{
  "positions": "learned",
  "max_seq_len": 256,
  "train_tokens": 622000000
}
Each number is 200 + 30 x the weight over its row's rms, rounded and kept within 0 to 999. Layers, rows and columns count from 0. The size before them is the row's rms in percent of the matrix's.

# up: layer 3 MLP up, 1536x256, rms 0.192, rows 994-1093, columns 32-63
# down: layer 3 MLP down (transposed), 1536x256, rms 0.179, rows 994-1093, columns 32-63
up994,111,218,229,153,213,233,200,181,200,220,221,145,250,218,145,179,273,186,177,190,222,219,149,183,226,232,233,180,204,146,210,226,227
down994,093,165,171,220,220,183,202,227,208,208,167,255,180,224,206,253,123,177,209,189,202,139,249,206,185,157,134,230,170,246,195,198,156
up995,152,211,155,194,166,155,251,180,178,207,209,201,196,205,148,167,173,228,154,252,158,210,191,206,176,153,203,167,175,193,197,219,173
down995,119,225,199,222,249,222,164,191,241,172,188,173,166,198,246,164,239,161,219,150,252,180,200,219,232,174,189,215,178,173,137,219,184
up996,104,216,131,172,222,177,214,178,218,209,221,288,208,230,151,178,190,202,165,188,175,196,271,201,206,212,199,204,207,242,228,201,219
down996,112,240,159,208,176,215,179,218,152,184,223,233,209,224,222,196,180,188,223,165,205,209,217,167,188,251,239,201,200,232,251,148,163
up997,093,195,196,204,222,187,152,165,195,167,187,173,190,201,210,221,201,207,196,157,210,243,221,187,202,189,261,186,203,185,149,200,194
down997,104,202,222,227,279,177,167,183,190,176,195,191,189,224,261,224,218,192,229,174,141,206,180,158,196,213,250,185,223,202,178,154,197
up998,105,211,218,209,212,171,187,219,205,203,177,201,216,188,185,224,187,206,199,180,189,212,158,185,178,187,228,217,221,247,163,228,163
down998,093,208,217,183,221,227,202,187,231,159,228,196,138,227,203,201,182,193,180,242,195,179,181,196,214,200,155,196,206,130,258,180,262
up999,127,265,168,232,223,152,128,226,192,233,203,170,221,247,206,229,135,176,184,236,197,174,164,193,206,162,184,214,223,183,193,193,216
down999,108,145,213,182,159,204,214,151,238,219,223,197,254,158,198,166,257,222,223,152,203,263,221,145,132,176,184,196,214,241,209,203,242
up1000,093,190,157,192,263,204,238,203,218,218,164,187,202,205,198,166,123,172,229,200,209,181,249,224,220,207,214,201,132,187,213,162,243
down1000,091,234,271,214,195,202,210,219,241,194,137,221,189,154,187,220,208,206,187,153,175,144,203,214,184,276,143,166,153,243,150,171,166
up1001,080,222,197,203,227,246,173,198,191,258,163,235,198,188,229,189,185,220,188,265,201,178,192,257,159,231,248,253,203,190,199,209,189
down1001,089,213,187,170,245,236,194,190,204,221,189,238,174,174,223,206,218,258,181,257,162,186,230,213,166,218,223,235,215,198,190,205,191
up1002,111,218,215,230,162,197,181,193,257,190,253,125,226,176,248,145,212,200,222,181,170,213,210,207,226,175,257,243,216,181,208,232,206
down1002,115,184,247,151,191,245,206,218,246,193,183,191,171,221,211,190,230,150,213,190,181,175,202,182,216,196,230,215,167,149,210,169,210
up1003,119,194,193,220,209,172,192,195,160,224,232,187,204,195,193,172,222,236,215,236,230,178,159,156,193,199,219,215,232,204,216,154,179
down1003,124,202,208,242,212,195,227,216,215,234,236,223,197,211,165,118,214,234,215,230,252,195,139,131,219,206,157,188,191,205,235,164,185
up1004,083,173,149,255,223,190,198,224,230,191,160,222,182,215,226,176,220,240,196,213,208,138,198,232,192,217,210,193,234,197,203,209,191
down1004,090,186,287,187,182,237,227,214,250,187,198,195,221,215,215,201,166,243,218,213,214,234,261,230,195,199,182,208,191,192,261,164,282
up1005,105,166,209,228,231,167,223,246,207,174,213,255,206,206,211,190,198,213,200,220,214,219,148,190,206,160,278,192,184,212,187,211,178
down1005,088,253,203,220,163,188,194,189,177,192,151,123,193,245,168,195,222,221,194,148,192,157,226,195,187,197,180,162,212,235,214,235,262
up1006,180,209,182,221,193,208,207,170,262,209,186,223,239,260,169,168,168,194,183,201,231,198,185,209,180,237,178,192,204,151,177,167,180
down1006,123,221,218,176,182,215,192,206,133,188,198,153,180,154,221,237,223,215,200,176,162,207,221,175,199,188,222,192,243,223,203,235,249
up1007,116,242,194,187,209,229,192,226,180,207,188,186,231,163,222,164,231,152,200,177,209,175,243,215,176,210,202,97,152,186,207,196,245
down1007,114,262,187,186,222,202,176,194,195,262,175,159,184,170,183,197,201,220,220,200,203,179,217,205,165,278,216,217,177,229,135,201,245
up1008,123,199,233,160,192,197,154,153,186,191,261,134,209,177,213,137,213,164,230,240,235,213,187,172,168,163,209,158,236,191,166,223,245
down1008,126,171,157,149,212,174,205,170,167,196,183,197,244,151,134,137,155,215,141,156,173,200,171,219,160,237,159,239,192,233,171,149,141
up1009,078,209,234,171,254,167,193,189,204,190,207,178,171,174,152,198,203,210,202,191,187,171,233,202,215,214,191,235,224,187,216,195,175
down1009,084,229,189,218,202,163,208,181,229,170,202,179,215,210,136,228,215,221,191,219,225,219,260,237,192,189,186,217,186,219,254,206,221
up1010,052,180,191,194,205,248,180,210,187,197,174,201,180,187,215,203,211,196,208,186,196,222,168,181,243,199,152,243,201,183,239,154,174
down1010,056,188,180,250,212,215,192,195,175,163,215,173,179,206,160,197,229,215,228,162,182,258,205,208,189,179,178,228,144,224,243,140,168
up1011,089,230,191,202,241,207,194,201,148,215,142,190,163,199,178,236,241,201,182,213,163,211,193,203,212,224,164,174,227,214,227,149,249
down1011,102,242,186,206,177,172,142,202,223,204,262,240,206,205,191,197,224,213,183,199,229,215,195,192,186,134,152,181,195,192,194,161,232
up1012,115,171,154,189,222,219,245,182,195,223,233,218,252,160,174,228,170,197,157,164,223,150,179,200,152,228,169,179,182,213,174,196,206
down1012,093,222,241,172,202,131,180,222,217,153,171,192,139,220,211,184,249,230,217,248,170,235,187,228,220,199,267,217,211,192,218,188,214
up1013,120,234,181,171,270,206,192,116,158,169,170,156,248,211,169,185,150,246,210,185,229,266,203,194,175,171,222,235,167,131,180,252,218
down1013,128,210,225,232,204,229,213,159,177,208,211,196,227,203,218,149,157,195,228,214,225,202,212,225,203,253,226,176,213,165,208,230,205
up1014,140,197,199,166,167,214,165,213,197,234,174,170,188,260,185,205,219,258,202,204,221,235,191,177,155,180,205,184,131,208,196,188,241
down1014,109,206,186,149,217,229,194,203,194,183,208,228,229,149,221,200,137,174,189,174,183,190,228,167,226,194,183,169,234,189,147,205,191
up1015,092,215,175,234,184,192,166,203,160,143,194,205,239,177,177,234,231,210,229,162,190,167,218,222,229,170,244,252,131,141,214,230,182
down1015,092,187,180,160,245,200,193,188,209,244,243,235,206,216,212,136,171,192,192,276,166,176,175,156,209,192,158,197,236,241,213,198,236
up1016,070,172,239,149,194,145,201,207,257,190,226,208,251,202,153,218,213,217,159,183,187,214,173,220,264,150,140,190,249,213,245,164,228
down1016,094,156,247,149,174,159,204,212,227,158,167,214,239,192,130,178,185,217,199,223,195,193,169,188,229,170,123,219,238,217,260,188,213
up1017,106,123,172,220,213,192,213,117,229,152,259,196,233,160,165,195,198,230,205,109,224,189,220,159,171,187,202,227,195,242,200,166,229
down1017,095,235,218,165,211,204,218,243,190,249,157,201,171,257,213,209,224,177,176,268,198,216,168,274,183,183,201,202,182,157,223,220,159
up1018,110,203,258,160,166,184,177,224,107,166,245,177,212,200,225,141,245,181,193,194,198,200,185,170,203,149,258,193,188,271,229,209,254
down1018,112,230,260,181,206,215,199,167,191,196,159,226,196,279,220,181,207,222,182,148,215,213,206,192,167,258,223,131,173,218,186,221,257
up1019,131,228,177,188,226,204,151,214,217,218,205,206,173,180,196,242,206,191,211,171,187,190,188,218,215,211,188,214,223,219,247,231,167
down1019,124,216,209,154,179,221,163,216,189,214,244,231,246,236,174,181,200,253,178,170,194,206,180,205,175,196,140,236,223,171,233,217,178
up1020,105,237,163,215,242,194,195,189,189,213,218,177,176,224,222,202,241,194,187,232,182,164,173,245,162,247,235,262,156,231,229,192,187
down1020,107,217,191,254,205,172,175,222,259,255,194,229,216,142,233,221,237,224,226,222,142,182,230,170,183,163,192,217,171,179,193,180,147
up1021,155,219,179,186,197,175,220,211,243,203,161,220,199,230,152,215,198,173,183,183,205,170,195,201,171,168,217,251,190,190,175,225,235
down1021,115,201,235,208,181,223,191,180,164,205,242,181,227,177,252,197,197,228,187,222,212,241,212,193,213,182,182,162,227,198,217,190,168
up1022,141,213,138,232,212,231,205,173,183,122,220,185,234,229,232,155,215,237,173,199,226,185,182,165,195,253,206,254,223,224,206,241,224
down1022,112,220,258,265,196,232,188,284,273,205,172,218,196,216,206,250,193,177,209,172,203,204,189,207,218,200,167,166,202,201,179,212,161
up1023,135,191,210,188,135,191,267,212,199,154,216,192,247,225,189,202,205,167,198,152,181,199,211,192,169,163,228,173,207,170,233,169,208
down1023,111,245,193,207,216,198,137,212,189,199,212,236,170,156,160,229,210,247,223,213,185,221,183,241,201,206,193,210,186,172,177,241,234
up1024,168,161,177,202,271,190,224,204,164,165,219,187,178,188,197,189,233,212,217,234,200,189,146,173,185,154,228,230,221,193,194,230,190
down1024,166,160,182,237,239,149,173,234,153,209,205,217,220,200,215,190,218,246,186,215,218,214,215,156,211,168,196,209,236,236,195,240,197
up1025,090,256,207,149,243,271,204,201,208,178,171,216,206,152,200,163,195,193,252,220,184,183,211,159,249,182,218,207,199,149,167,210,164
down1025,098,211,197,193,266,239,226,206,146,168,198,194,213,153,138,160,262,232,193,215,232,184,207,243,239,198,210,217,186,160,203,159,190
up1026,079,174,226,187,243,246,250,174,238,173,152,208,163,159,180,210,172,206,195,222,207,245,222,176,173,223,259,183,225,179,176,168,199
down1026,083,264,184,200,198,196,200,205,203,178,205,188,203,215,148,179,209,157,182,229,256,180,207,211,227,196,112,166,169,176,197,181,241
up1027,075,260,202,154,158,167,171,212,133,158,184,246,202,228,200,228,191,141,240,173,226,181,206,196,215,220,155,137,181,225,169,217,165
down1027,089,252,212,161,247,169,174,169,189,154,166,235,193,193,231,211,201,176,241,211,205,201,225,221,201,179,212,199,187,172,230,201,160
up1028,122,150,176,207,163,224,161,203,241,171,246,188,173,147,204,203,186,203,220,227,193,200,218,139,197,225,218,258,243,225,214,224,220
down1028,122,151,161,201,174,219,190,188,185,184,209,213,195,218,226,144,203,166,231,187,176,173,201,147,201,235,240,214,265,182,216,228,159
up1029,104,197,203,140,207,178,200,231,170,210,190,173,199,200,236,201,217,189,198,236,180,232,147,158,195,201,242,203,186,213,256,169,181
down1029,116,208,231,172,226,213,208,243,158,248,186,202,176,235,252,195,217,217,231,190,170,240,142,123,182,196,211,147,221,204,200,228,169
up1030,078,160,218,196,267,208,220,214,212,149,201,213,229,226,206,191,188,189,197,232,206,220,202,203,216,245,224,184,169,176,212,210,185
down1030,086,216,132,183,230,169,150,180,195,197,153,206,227,240,204,182,206,212,164,241,233,233,198,227,155,210,165,237,217,180,167,169,162
up1031,062,233,228,228,156,191,213,187,195,155,245,202,180,178,183,180,174,182,203,210,166,214,212,185,238,239,194,187,179,200,210,157,184
down1031,073,146,203,187,215,149,191,207,137,187,183,207,176,211,143,211,137,156,162,237,140,216,162,202,216,194,206,180,173,218,160,192,212
up1032,101,210,225,140,243,184,231,201,187,202,217,262,211,150,204,198,216,210,220,179,184,285,202,234,231,235,189,229,221,174,301,156,251
down1032,087,177,212,236,141,216,169,229,207,227,220,163,205,272,197,178,164,246,214,222,201,112,199,172,200,235,206,179,185,208,98,243,168
up1033,105,149,184,261,233,213,226,144,195,194,162,204,254,184,196,225,189,150,148,197,213,210,235,207,180,201,178,180,198,244,141,193,177
down1033,097,202,193,174,158,164,194,236,212,209,200,191,153,226,183,186,182,244,234,181,183,196,165,161,229,199,199,217,167,155,253,184,245
up1034,121,127,241,171,187,228,220,209,217,233,167,221,188,206,138,224,205,175,190,178,169,172,218,204,166,244,202,192,158,203,247,229,235
down1034,121,185,175,235,200,161,217,167,207,214,212,199,195,157,180,216,204,197,179,222,156,212,155,193,192,198,177,227,227,179,232,210,179
up1035,076,231,193,219,200,189,211,202,186,195,204,245,138,204,229,229,181,195,268,231,196,220,214,278,183,236,204,192,256,188,202,210,168
down1035,084,155,259,207,193,203,187,212,178,194,176,168,227,201,188,188,196,235,225,175,207,214,194,137,216,178,189,163,123,208,248,161,214
up1036,112,252,205,185,210,222,176,149,163,160,175,185,236,215,251,233,191,214,178,200,221,199,208,211,253,200,182,162,173,189,207,283,233
down1036,111,207,195,215,240,160,198,149,208,193,140,196,182,169,228,185,232,229,131,167,174,204,153,223,207,212,206,218,256,200,181,121,124
up1037,095,166,114,219,207,189,185,203,207,162,217,179,220,231,223,170,206,176,189,188,193,216,166,196,206,165,172,230,211,250,217,212,236
down1037,115,182,177,254,180,233,212,179,254,186,216,186,203,227,224,253,202,190,181,198,200,190,154,182,140,236,161,226,183,211,185,145,203
up1038,098,174,202,202,195,163,200,269,164,222,219,227,233,197,242,235,190,180,207,163,198,183,174,208,158,205,206,175,160,193,215,237,226
down1038,098,232,178,165,179,189,204,187,222,219,163,220,187,187,166,157,250,215,233,192,218,219,240,210,178,207,184,171,265,153,224,212,186
up1039,068,160,208,205,228,209,242,241,218,196,180,216,170,158,171,179,137,165,198,216,163,154,186,230,244,286,167,188,205,198,209,189,253
down1039,082,210,189,240,213,155,217,235,162,203,170,223,186,195,232,149,137,168,194,215,215,248,199,203,251,224,190,214,227,207,222,176,198
up1040,092,184,211,236,151,205,265,178,221,201,193,227,230,236,177,143,212,279,172,208,225,175,232,239,129,216,185,244,181,198,197,216,151
down1040,100,272,222,210,165,200,197,240,193,157,199,162,197,214,194,178,216,265,210,235,203,208,176,218,192,203,187,195,209,159,223,184,210
up1041,121,218,246,205,153,199,234,250,202,87,208,192,170,241,244,177,225,136,210,232,253,208,180,188,216,139,223,185,222,171,184,202,189
down1041,092,162,175,161,259,207,192,193,202,265,199,210,210,138,165,234,189,210,193,156,151,204,215,195,216,226,183,244,201,203,238,191,230
up1042,117,203,248,221,180,224,190,221,231,195,216,201,222,208,228,243,190,168,198,189,219,204,216,217,168,194,248,163,244,196,166,207,269
down1042,100,216,191,171,194,162,198,223,219,196,167,177,158,150,199,152,168,236,164,200,206,171,201,198,233,176,155,244,198,202,227,182,154
up1043,096,216,228,212,142,171,210,176,201,170,202,175,230,158,173,243,207,214,177,212,150,164,222,221,189,224,204,240,283,195,235,208,151
down1043,112,158,222,180,214,192,179,152,186,180,194,180,245,234,189,198,147,210,177,213,186,214,245,218,235,197,201,177,214,179,212,209,179
up1044,135,198,173,217,184,220,130,163,185,204,164,187,195,181,281,238,190,203,247,210,227,198,229,210,192,208,205,185,233,234,193,208,235
down1044,098,194,219,177,222,145,250,199,203,162,192,221,187,230,164,210,192,242,121,165,217,190,225,256,201,217,197,184,197,211,214,241,170
up1045,067,160,218,192,180,187,161,249,194,228,200,204,160,179,219,216,137,199,186,160,217,158,194,187,183,213,227,227,260,223,189,193,143
down1045,079,133,232,215,217,195,198,242,158,253,172,227,210,189,197,192,171,196,192,171,215,159,231,215,207,196,267,255,246,196,202,199,167
up1046,085,184,134,191,173,233,174,195,169,248,183,227,203,202,228,200,222,172,149,171,162,198,201,217,146,225,213,146,172,240,206,207,213
down1046,100,237,158,185,228,169,165,205,189,212,176,236,171,216,166,223,234,211,229,207,249,202,251,232,192,176,207,232,182,177,193,241,208
up1047,116,144,259,158,172,159,210,230,199,190,212,178,180,178,210,180,204,149,207,200,180,184,240,198,173,219,194,105,252,214,182,261,180
down1047,114,261,200,158,214,217,199,203,221,208,185,213,161,234,170,223,170,221,213,187,200,303,191,231,231,208,205,202,203,219,244,220,233
up1048,140,156,194,220,200,167,248,207,146,197,226,245,194,254,169,233,184,208,228,194,240,215,167,294,170,195,206,163,181,172,228,236,227
down1048,115,266,159,184,245,271,227,172,214,232,149,161,204,183,218,146,207,147,182,153,188,234,201,178,215,235,174,240,175,207,190,210,196
up1049,110,156,232,163,232,196,247,145,221,208,241,207,171,195,124,212,201,212,202,219,214,231,239,204,207,226,212,227,212,187,189,214,234
down1049,093,210,201,223,201,185,192,294,180,162,189,156,243,194,235,191,209,190,156,177,225,172,204,184,219,198,197,177,206,184,146,240,193
up1050,097,186,167,209,251,232,212,222,184,233,177,237,195,191,218,165,174,206,136,204,243,223,180,212,219,213,215,194,221,172,173,220,173
down1050,112,178,172,227,288,157,223,181,174,193,191,177,188,150,226,208,195,195,177,205,200,234,225,189,184,189,218,211,173,157,181,191,160
up1051,070,204,208,202,227,224,174,167,230,199,259,212,215,186,230,141,216,223,220,265,190,240,233,185,228,244,189,253,211,216,207,166,172
down1051,085,223,214,161,180,168,104,194,226,209,172,225,216,263,179,185,213,156,195,241,152,227,170,185,246,261,205,189,203,228,219,181,187
up1052,121,255,188,216,223,210,147,173,182,201,144,215,210,228,203,168,226,209,206,213,240,218,184,201,154,214,202,194,178,179,211,200,199
down1052,131,213,190,222,213,184,176,176,159,178,187,220,212,208,204,142,207,191,194,224,228,205,203,170,156,191,222,207,208,174,206,160,241
up1053,083,217,177,194,189,206,206,179,182,155,137,188,193,184,190,239,162,212,169,154,183,246,217,179,179,147,193,177,188,184,175,204,222
down1053,090,200,203,207,196,217,138,151,210,213,191,184,177,218,205,152,178,231,159,175,214,227,230,212,197,155,228,218,200,178,181,194,239
up1054,112,210,193,233,204,191,199,208,167,180,212,255,202,191,155,184,176,179,190,206,193,195,204,166,180,216,218,144,182,214,193,190,218
down1054,120,231,191,242,180,207,209,209,157,227,179,256,227,246,138,169,172,195,177,238,168,152,235,186,196,196,205,174,202,198,174,196,196
up1055,053,175,206,162,257,121,271,196,216,188,209,199,151,191,203,252,172,198,226,271,137,160,245,193,255,241,240,156,184,227,175,250,209
down1055,063,183,203,207,217,177,171,158,199,221,176,212,205,152,261,203,191,179,225,201,246,224,154,246,184,230,221,161,228,144,248,173,188
up1056,067,158,184,195,215,127,175,225,196,176,214,132,236,226,240,217,214,201,223,183,216,219,155,198,216,213,213,191,245,211,188,262,205
down1056,077,203,175,219,266,202,202,200,229,189,208,189,227,219,254,195,150,209,169,194,250,245,166,201,173,231,226,194,217,169,224,216,167
up1057,115,205,160,218,245,194,172,205,201,180,218,187,220,218,217,188,231,172,155,206,153,272,217,204,217,172,214,146,241,217,188,196,222
down1057,120,243,222,240,211,163,243,219,205,180,183,215,164,247,181,212,225,244,213,217,211,173,181,239,152,188,184,155,198,204,212,200,217
up1058,093,189,203,174,194,152,167,217,246,195,201,168,151,189,138,193,235,126,205,194,160,174,158,202,231,194,216,222,166,215,185,214,187
down1058,100,158,216,206,216,152,190,127,184,212,204,244,175,166,281,223,168,206,166,210,197,190,164,201,191,174,240,190,192,181,212,226,170
up1059,080,170,209,166,202,180,159,202,257,240,213,173,215,206,225,172,202,220,135,190,220,169,170,197,162,169,174,150,155,207,265,204,215
down1059,085,211,218,181,228,214,215,196,186,166,192,194,173,199,178,183,252,171,231,196,148,223,205,118,226,203,184,286,240,162,138,189,141
up1060,088,240,238,164,162,236,170,215,171,188,176,244,201,183,168,204,220,187,209,206,192,201,231,188,195,237,159,218,282,190,238,180,246
down1060,109,206,168,245,171,221,167,200,187,238,184,256,186,209,168,195,208,157,227,226,192,187,155,197,205,254,126,238,272,217,199,192,246
up1061,087,200,176,193,216,195,176,217,198,208,148,177,262,225,192,236,161,235,182,144,216,230,230,199,156,253,195,148,166,238,231,221,202
down1061,089,212,238,221,238,194,244,166,247,212,256,230,161,155,211,190,206,193,255,231,192,158,220,209,237,185,240,183,223,175,189,164,238
up1062,100,220,177,166,222,228,198,203,158,149,172,206,193,182,175,226,152,187,184,202,195,215,212,123,260,230,187,264,188,196,207,190,225
down1062,107,242,175,215,217,193,202,192,182,170,137,200,198,261,224,246,171,225,186,158,188,199,218,172,233,203,155,223,187,189,206,174,207
up1063,092,233,166,210,215,199,266,153,211,137,217,253,178,186,203,188,157,160,182,217,134,225,222,201,173,275,242,223,227,201,178,173,159
down1063,082,182,235,183,145,219,196,167,190,245,160,152,222,176,191,236,249,221,178,227,250,162,198,152,191,182,157,161,156,183,203,199,290
up1064,100,235,144,217,202,222,213,154,218,196,194,179,191,145,235,223,169,148,157,230,183,211,203,201,204,254,195,173,191,193,185,198,151
down1064,111,238,148,195,184,221,177,215,222,203,181,159,198,205,191,205,164,172,186,187,163,194,198,165,177,270,204,179,166,220,217,218,214
up1065,121,221,214,182,214,190,256,228,238,232,184,206,208,212,213,198,157,233,219,175,201,192,207,248,143,182,231,212,212,191,199,250,220
down1065,099,157,207,243,210,185,148,168,127,170,189,194,196,197,202,181,227,170,189,196,179,227,180,157,266,196,134,168,179,201,206,138,173
up1066,091,207,223,210,204,209,141,210,193,171,238,232,207,222,196,158,164,141,209,192,204,148,174,149,232,199,230,188,222,271,148,202,218
down1066,105,219,175,214,214,211,199,184,176,143,254,178,239,191,195,242,198,167,231,205,210,149,208,197,184,204,228,241,230,239,171,223,181
up1067,080,233,172,187,181,173,236,190,173,210,104,141,234,174,149,272,264,240,211,219,246,231,141,202,167,208,191,245,223,180,207,149,224
down1067,083,233,245,196,200,169,192,254,218,241,214,182,177,237,202,195,184,199,206,188,188,186,255,183,208,236,177,243,191,228,226,240,197
up1068,096,160,162,179,213,245,211,207,172,244,208,217,228,187,201,212,208,178,155,212,189,230,207,215,258,212,164,218,208,187,169,209,187
down1068,110,195,134,176,221,182,193,198,186,167,243,237,170,211,156,288,196,141,203,200,213,202,242,145,198,177,208,226,185,236,190,223,263
up1069,069,228,219,226,235,274,209,229,151,227,209,172,228,211,185,157,186,192,210,205,195,241,220,233,200,213,208,259,173,163,197,174,187
down1069,092,212,179,211,190,241,182,223,168,208,214,178,235,202,181,135,189,191,237,181,173,217,246,174,179,199,171,241,159,158,207,188,203
up1070,047,271,181,165,215,171,202,189,173,166,214,200,190,180,214,248,187,212,184,161,149,223,159,227,242,162,229,279,203,229,223,225,186
down1070,056,195,175,186,157,154,195,203,204,193,189,128,219,219,204,215,207,206,225,164,159,189,217,144,179,206,210,227,170,164,226,217,205
up1071,141,214,158,223,257,236,140,195,200,217,172,152,196,250,170,175,192,231,182,163,194,247,152,206,212,236,226,154,221,229,215,219,221
down1071,136,212,194,186,217,155,176,186,167,207,166,220,214,189,226,154,161,212,192,160,174,149,166,201,177,224,221,252,188,242,228,165,198
up1072,098,153,189,188,214,175,239,116,220,217,195,151,256,231,232,196,152,212,259,181,233,172,255,172,192,211,150,171,203,258,159,173,235
down1072,098,229,207,190,184,223,161,248,173,161,111,240,184,223,175,199,199,145,130,212,144,213,170,239,175,198,255,188,179,150,202,199,172
up1073,097,218,213,191,232,149,166,221,124,167,253,210,155,193,215,190,218,210,196,209,183,203,216,224,190,211,227,216,165,255,226,241,209
down1073,090,193,185,186,136,170,258,171,261,228,195,209,227,184,169,209,204,209,246,219,163,148,232,186,217,222,168,181,204,134,190,178,210
up1074,089,132,189,223,212,200,158,162,167,197,237,208,220,243,201,200,270,176,181,226,190,217,193,210,199,268,186,134,170,189,166,201,206
down1074,098,174,200,143,204,190,210,163,152,193,222,204,254,213,149,227,187,190,170,208,186,174,228,200,200,199,131,220,186,264,159,239,228
up1075,088,220,180,141,183,232,209,169,155,235,127,195,227,188,198,201,213,205,171,186,220,189,196,182,215,221,181,224,175,240,214,167,241
down1075,096,197,223,176,169,178,200,228,184,190,229,183,201,238,218,210,192,176,201,230,153,196,216,216,202,243,197,279,172,190,246,244,254
up1076,075,189,216,230,135,193,213,249,167,232,188,212,234,215,249,182,226,170,153,214,210,160,202,240,188,188,270,164,184,201,190,219,207
down1076,077,212,180,229,195,147,229,209,228,156,228,190,199,205,182,208,247,177,225,217,194,156,195,177,225,192,173,290,177,195,242,197,231
up1077,125,202,229,227,217,193,230,162,254,167,152,229,248,153,168,236,204,166,209,172,194,219,242,237,181,205,176,193,213,187,205,235,133
down1077,097,210,181,188,193,170,179,224,134,234,278,196,183,238,230,149,183,206,187,206,186,169,169,195,214,219,224,221,170,187,219,179,274
up1078,093,162,239,198,214,166,241,211,216,172,216,191,240,260,216,190,188,202,220,172,269,203,143,213,178,197,151,234,187,180,225,198,262
down1078,091,186,130,244,209,253,129,228,210,230,223,200,190,161,152,238,188,193,197,182,192,218,244,202,170,179,229,168,204,239,218,180,193
up1079,103,161,231,165,239,219,215,197,196,201,187,183,208,268,145,192,174,216,225,234,195,183,211,197,189,209,173,234,225,188,155,223,214
down1079,098,244,171,251,147,177,221,235,194,194,164,241,185,150,152,249,213,195,205,166,189,157,185,184,236,236,223,199,218,199,270,169,189
up1080,059,188,180,180,160,166,211,217,172,190,178,177,220,198,161,197,193,219,158,220,175,198,193,213,212,204,162,217,221,180,179,196,214
down1080,066,194,182,214,230,244,133,185,215,248,193,241,191,172,254,233,226,187,250,232,210,262,185,167,206,188,202,226,189,236,169,211,146
up1081,094,156,175,230,147,189,191,197,177,206,230,216,213,215,184,199,250,177,153,166,160,208,186,171,193,240,165,196,243,198,216,138,210
down1081,102,157,255,269,161,218,237,182,202,215,205,250,239,154,187,229,195,207,185,203,186,185,196,212,158,239,153,250,262,134,208,183,178
up1082,083,189,214,227,253,168,229,187,261,217,167,230,188,193,171,286,226,192,208,210,112,188,267,214,175,184,209,242,209,214,184,225,162
down1082,082,167,189,159,195,204,229,227,178,193,220,157,231,211,188,156,166,214,182,202,266,196,183,221,161,227,220,172,202,203,162,167,237
up1083,115,200,153,198,180,247,275,202,237,207,183,199,196,194,228,189,194,176,263,218,207,191,184,250,197,200,203,241,219,217,194,263,147
down1083,099,209,270,203,228,120,182,212,156,194,197,198,191,193,173,193,202,192,155,197,218,196,207,180,209,227,226,202,168,181,194,161,240
up1084,082,211,199,237,253,224,241,178,162,166,246,168,256,123,162,205,182,205,186,213,194,178,229,146,209,234,186,283,173,248,223,185,138
down1084,088,137,181,225,236,236,220,187,195,189,173,204,218,236,243,203,254,267,184,174,218,232,199,208,258,195,198,216,200,206,146,183,217
up1085,092,238,205,166,211,173,152,233,198,237,211,226,189,185,169,176,165,175,217,193,195,227,166,208,143,218,184,190,228,231,187,183,185
down1085,082,183,165,214,164,182,228,164,229,153,160,152,252,225,181,212,242,177,192,209,189,164,239,173,202,199,238,208,177,178,235,194,233
up1086,071,179,226,226,153,231,206,263,197,190,147,221,189,193,210,196,220,169,206,208,202,233,200,208,224,166,190,230,199,203,178,177,187
down1086,078,179,212,197,147,240,186,226,174,156,186,215,217,159,210,234,256,164,199,213,234,206,196,194,198,133,175,246,228,221,207,228,156
up1087,075,164,148,154,194,175,175,189,213,165,193,170,181,172,216,154,183,237,187,161,228,171,214,176,183,238,229,234,218,180,210,234,212
down1087,094,132,159,116,147,186,162,194,215,206,169,171,204,178,229,162,177,172,223,149,198,157,206,193,188,238,270,248,195,186,198,212,217
up1088,093,246,229,198,189,192,184,187,221,180,177,197,221,220,190,143,164,174,157,232,180,172,220,277,196,212,242,200,142,224,192,191,188
down1088,108,241,245,197,172,191,207,151,210,191,216,214,196,206,214,185,187,155,158,195,184,189,259,278,148,162,251,193,160,199,234,216,209
up1089,118,165,190,200,179,219,154,225,194,220,209,251,176,209,191,221,245,208,234,208,195,242,146,180,215,273,164,204,195,162,204,158,235
down1089,103,218,221,210,225,179,168,189,185,196,193,145,158,173,206,154,193,233,160,211,241,113,200,186,171,184,217,186,219,212,188,253,229
up1090,079,173,217,191,249,171,209,189,239,184,238,232,147,205,136,241,216,148,184,180,202,181,221,158,180,169,174,204,236,190,200,223,218
down1090,099,197,211,214,216,192,210,197,212,227,227,219,172,211,150,193,224,155,194,222,238,200,206,187,202,230,167,174,223,185,211,235,128
up1091,118,180,205,176,270,194,193,205,229,264,162,148,220,215,130,226,249,233,163,156,228,189,160,193,199,151,226,209,210,205,224,203,245
down1091,100,198,195,195,137,208,238,193,215,159,230,259,216,213,253,190,166,152,231,231,189,233,185,182,183,206,170,216,180,175,188,213,160
up1092,078,176,238,268,186,253,239,232,218,205,179,176,180,244,195,189,224,106,193,174,218,202,181,221,215,173,237,211,159,131,179,208,183
down1092,095,140,252,231,172,243,237,239,176,214,191,155,172,217,200,174,203,106,182,186,183,164,128,190,237,202,268,257,196,169,187,219,180
up1093,081,166,217,198,202,153,229,201,222,215,197,195,171,179,186,202,176,168,178,172,196,194,208,214,210,202,196,143,198,150,225,187,230
down1093,086,159,245,160,223,142,233,210,208,180,225,201,184,188,152,184,176,173,196,170,205,205,128,195,159,205,145,169,202,201,246,230,231